Each number is 500 + 25 x the weight over the matrix's rms, rounded and kept within 0 to 999. Layers, rows and columns count from 0. Numbers have three digits each.

# up: layer 8 MLP up, 640x160, rms 0.237, rows 615-639, columns 0-79
# down: layer 8 MLP down (transposed), 640x160, rms 0.249, rows 615-639, columns 0-79
up615:521481491493488516515474496510501489503507489519536509552511511513438467475501433532530494538523486486520525532504505529519509496466479480479456537531505548482535504482489503450497491529502468494475507504468489520492507490503494455509438511
down615:489494499522543487484499470511475524488511506496489487519463507496440499508538467489510527500477498438459535518397497547551496492507503492456457516543522491520532515491509532497493509540462509521508516524450489497532493512471487493492521520
up616:499544508500496530543457474464504485503480500534513502469541489498476538474515511505488508469498515489448518541526523482509510471519500521521505501449526513574440510492509506525481509483461550515542549492504570492485498474509533497489483477
down616:501497521487501459528526517453491482456491466476517447489421525511499491503472479527510518483556533502492491482490523496452510491514528521497498481506513475528464482526472451470458515530484536480554516510535521469436568538486517510511474453
up617:479521495538488492508472523526482491541469546508485489488461524509510519478512485491491507525488507490477474468514481512501501485444517531462524520499515480507528461507540494535486470516484479493469535474501518479454496487539491516497495486
down617:504472510518452487527534509511488523508498500505475542481486490515475483520493522479560482480487467493494478521491494523494488492495523510465510504476467562496469472561549478471520506482510497507477550478503518457510504513502514477503521487
up618:531506513463542427533481533497543489463466515507534552505499477499489542511453496514516465492494512508475512487527496471539525501484481491503477482539513496499462488518477484490476450538499511486482520508444538477470530493497476515464485524
down618:458513536484498506487468539493502474504511487485508468496517524469473496477528469486470526520495498529527467522499549505496480543573511505439511502472494558498543485506557501517531541495522471498493518478526467478510488525530516467497462463
up619:487483509477509498526471538520456522558515491529482521523513459501487494504512514466510532543513491462484434537468493503462496499495483468501490510520484437469505550465458502499502527489460482487518484473473508499471533591462523512501508483
down619:425480503500530479459451516482528499468524479440595498486473537467486420520485496539530508541476457510483486489497505479503550465473518540525531485525474479500538492510495496494502454509525503512502511500518527554512539498498453465484465506
up620:474507490512491476499470513519511491517492471509474483517477506483501545496493473506491490459485503469487516517508473471521508490516472537492516535506491521540515495521509512552519474513499479509479473466518493497508530507505464507504486465
down620:473518490463492510515530511501521500513457522478485488508508499514498500494487508491507514473549502477493477499479540496505464487519505553498501518486496512466521495517484517494502482513537464514486510525499471455458486493466491477509514507
up621:527523498532541531503558565507484544480504485480491477473529522528517496506486468508485490496482489509528490510489494509477509507522478500459460484499470466525490511483504500473476477496493462494507532492549504497501511482474459505513512517
down621:518473510533509490517488508476501512566498507530460480487547513438496510487481491477485490448517496507520513462508453460464495491506525462493519503499506488502532544484507499490531545456491466498472499515523532529502509457567527497514499505
up622:529497520479498521482506490523495473504482472489503469482509522483488521527483480499465453498478463462503526503456488488496491524514507497452486509496479473487521535510462511499499461507484543467487527493488463489529495483507547523522537483
down622:450533497516492530527498517482500498461579466504510529470498490517495502511526500511502493522499428489515534478526487519519475493466505534468464474525524520515525496506497510503532479541531492450514542489524518529499481554487497472518491526
up623:503479473483496498536479504555454507517543534455478529492541494511496514477491535467474523457522471482491488521502478478486498513522531472518522497473531506457497528457517529496534474492551462491479514515453488451479465497518490483477499522
down623:513501528452507526533484486516462524456492459515494521444494485494542505494517494476471507483475501502499521526492486452518500496555486486471519481477472457462512532514485472520516474505452492536503504482515509541485503476490511493464492492
up624:488527460526510481477489488500503467556545550487494488528510521481500487530510490454500484498540513488495464492517481503479516484518471506494507503507482513555510496538460479532489507480442529510529507504467557512541472472542470520479493484
down624:511489496503513479522457525490554509509498472508485513482506542504483539474488484474565548495498520486504481509445508521536515511496489498491526513517528521498479472489508488470526475532512521486477485520539490518549502475449516497510536505
up625:516464518512505494487497520490471485520472497511529496543493482496482484517488495530526481494498532507522504489496489490505480511502488503466509513482469524517522515499502524482551511470518482522503551522499494548526456479490512466492565475
down625:488514497480515529482496485477497538488502498486485509472502512504483502493491522493498444509502458509454475531472501481481527461487493465517495506517511495470489479508498487475455501479519536509520440475472509522492530518466508507502497506
up626:508491516550523477500529526511503477495469504493440521487488497451488497489504472504455460494464505458495535505458497531491473504584507501477502533469524477548545490504502477494502513467462562482534490545488465501523574530492480491497504519
down626:498503504517509466504492489475471517534490523506515494484493538506537495459466462504537473492521490519541489488494533503486530518510460435486473495502482522505493515463513568484503492493538517482487496487568503490479464507519461526541513497
up627:490544516466514488488509520503469555543511439526481438465491480473487463519542489530517496446539514483488515487512489525518437479513503483532496464499501485483502429520500480504522492536527504502508507533458491491504514560509518476524523507
down627:504491499483544463488480469531513536505464520482505541505505482491514536531415523456534495513445468507522517508493514454489496507509483501515509456564470453484526427498484521483478486477454519500517517486527494507458530517478456498471517510
up628:485505526485488490553453481476473496534522480521533524523466505450529466476482515495473513489441483509495545546503465503515497527548447509455469504434527499502507532455505498514537523447498570522531510525536467560470478507492534517493515483
down628:502478502473469460492487542477531520484527478518503430516452536503511469500486502498486492549555520504502470446486441507472494406468509552497484505498499523491536488487533465549534543512539517487495429508476531504439479522487489523561484545
up629:501503483501512500513525494432488484486488431463536470497455557486476491487509502502513482468510551536499512526530494492472488499506470483492510505515481531534487541509525479479488480482509465539492481501518525519513512466510508504509538477
down629:510468487519511512507478518505503513499503512529502517493516519465482482496536483492531510499509488559477510472510527486477497483458466519493514510508518484513510504526515441529461508495543479516502504499495511515497488497528525487518493491
up630:506495509522512479517505441494503452490499500482505484536482480500494499515475509509543497464473490507534527529510469525506539442499459500483503489545502497504528541528535512466511528478514532509474530484503466534542498477456472546503514472
down630:456485496489493543481533490502509518475508497503497487517532464469500499529459516508474493523502507462480516493494546515497474506504530509497495464522456481438498476480488474494508482509507487518522471456527546537515500476509519540491493533
up631:510502527480472467484524559526486505491490525516508498520513461526505497494523513463491491497482522490491529500516531474475483567502445506517485464500505514533553562504503482510528521505504459491477506505480517465502466497498448510496462526
down631:472479471501479539499491486492490514477515489468495528497471480453458463504448515532505522446505512524466492503504513480551499481487480519448517486505499477448504494445506554505531502506497521494463481494496490541464483500487529507479534561
up632:544505479490499544544503495476503469531518524491519505448483496515500479495502458486504450515493484517519489513473504493472483450534475515490471462528490488495532494517489503451529528478520495497517451484509535525500531488466481517529519477
down632:497484472488471529572475511535497496471500469506500500517510494517478469523533462459465517521461526484448484509508470531482502462535500528499486509476497506553505473522488450523514548467516495497471498446495491529507454511536526497500467461
up633:509495467552487479508515488528480490496478481502517469476512484474477532524519510551501559464478513519508505500485488495484490534477495465542519488490462522499496530519498467505529527510468548499496513486518543532520474516470551513483498525
down633:529488552482554505529474498509512504497494484492493549526492480485538493487485499483480504509528477486500526504520458509520526474513460448541498510519527511457507504497532506480536503451505540493498466500521524504462559505511531535482446479
up634:507458517538496497516502459514509475532495524517465446459553473440492519484523505504497524496478513530492524460548474548530469520490522510473512507507467512496502517483503512470533537494489481524511502480460456521545490467495505527461519495
down634:532498512491508468462502520486505495523482492494510497495495517470525507502497493507464506475472493464499497517507516488460473508574492531511486462497536522470488467474506492476538513490461517462487530490523449469506488431516468477483494525
up635:467501525464512474490535440448507471515507533509474462508520477535446543519523478537477516499501489500476496486456471553513500522513515539511551489478492482528523506470512516494476511473481517535477470528503466504495483473477506496509562548
down635:547479570541527511533531510495472500504492472509518541500481491486534478487464502536508515463496518482512490493509481543502526492462485480522493492485535499506493538469488482467524477473498492459509505478454513488524483480469487516463525515
up636:557476497487474494503463534472487512521471540483493486514485483528501485498521538453488524476505517488526458461474532482503482483501523470491449511508495483512504519514485514501455519513472505492526494507492495454480505473486538487487499501
down636:462468474488487466501496467486477498469473494527506524526476517488484432515446529520502458504474514479497518518560464495530523494495475514510502495494497496483489531506494510511465489479516481503480505526516522502484508525467500546500518471
up637:444509482488531513537505517494480535493479496476524504525467520519467562516493484492483502515547552507511488491552553518458489506518504516468500470452493535514466512500474502468457476523461484494532520512513497502471492463511515469508512521
down637:480463425479465496486504505507537473490538510491514513499510507509472485533489544505474419544487487466539487474512501507480508500511512470513526472529492439534505496466502483471520485492495520490472486516503500481513496488502497536499502546
up638:450488462488473477501520488491471537542454496478479522522496470539503505460499484499518513504506527494530480542523526494504549505470445500530503510503498508485511528473521553478480489514504480484511475482471487479486466525433488455507521466
down638:481503484498513532496480493477523513488505515510498512510539495509448491511492522490505484500492489520516526495508483504476505509509503481477467499488493502513469518516476489509506494506495478517513553502559469512502500512499496515479453539
up639:492527528459503468517493474500527505495492493482480500513467512521514502580506522477511545470500539504545529507505482529514516515487558537506456535479471512499488538491479473508478535489515495519492476522506507475476493493456501486543449459
down639:509484488522504482510507489491509523480489506490493469495503503511479495436490490484495532528523489526504516479544506524569520498467509503519509498513512531461534478487546470470495547505486471509480514505515504498489509514495512502473470477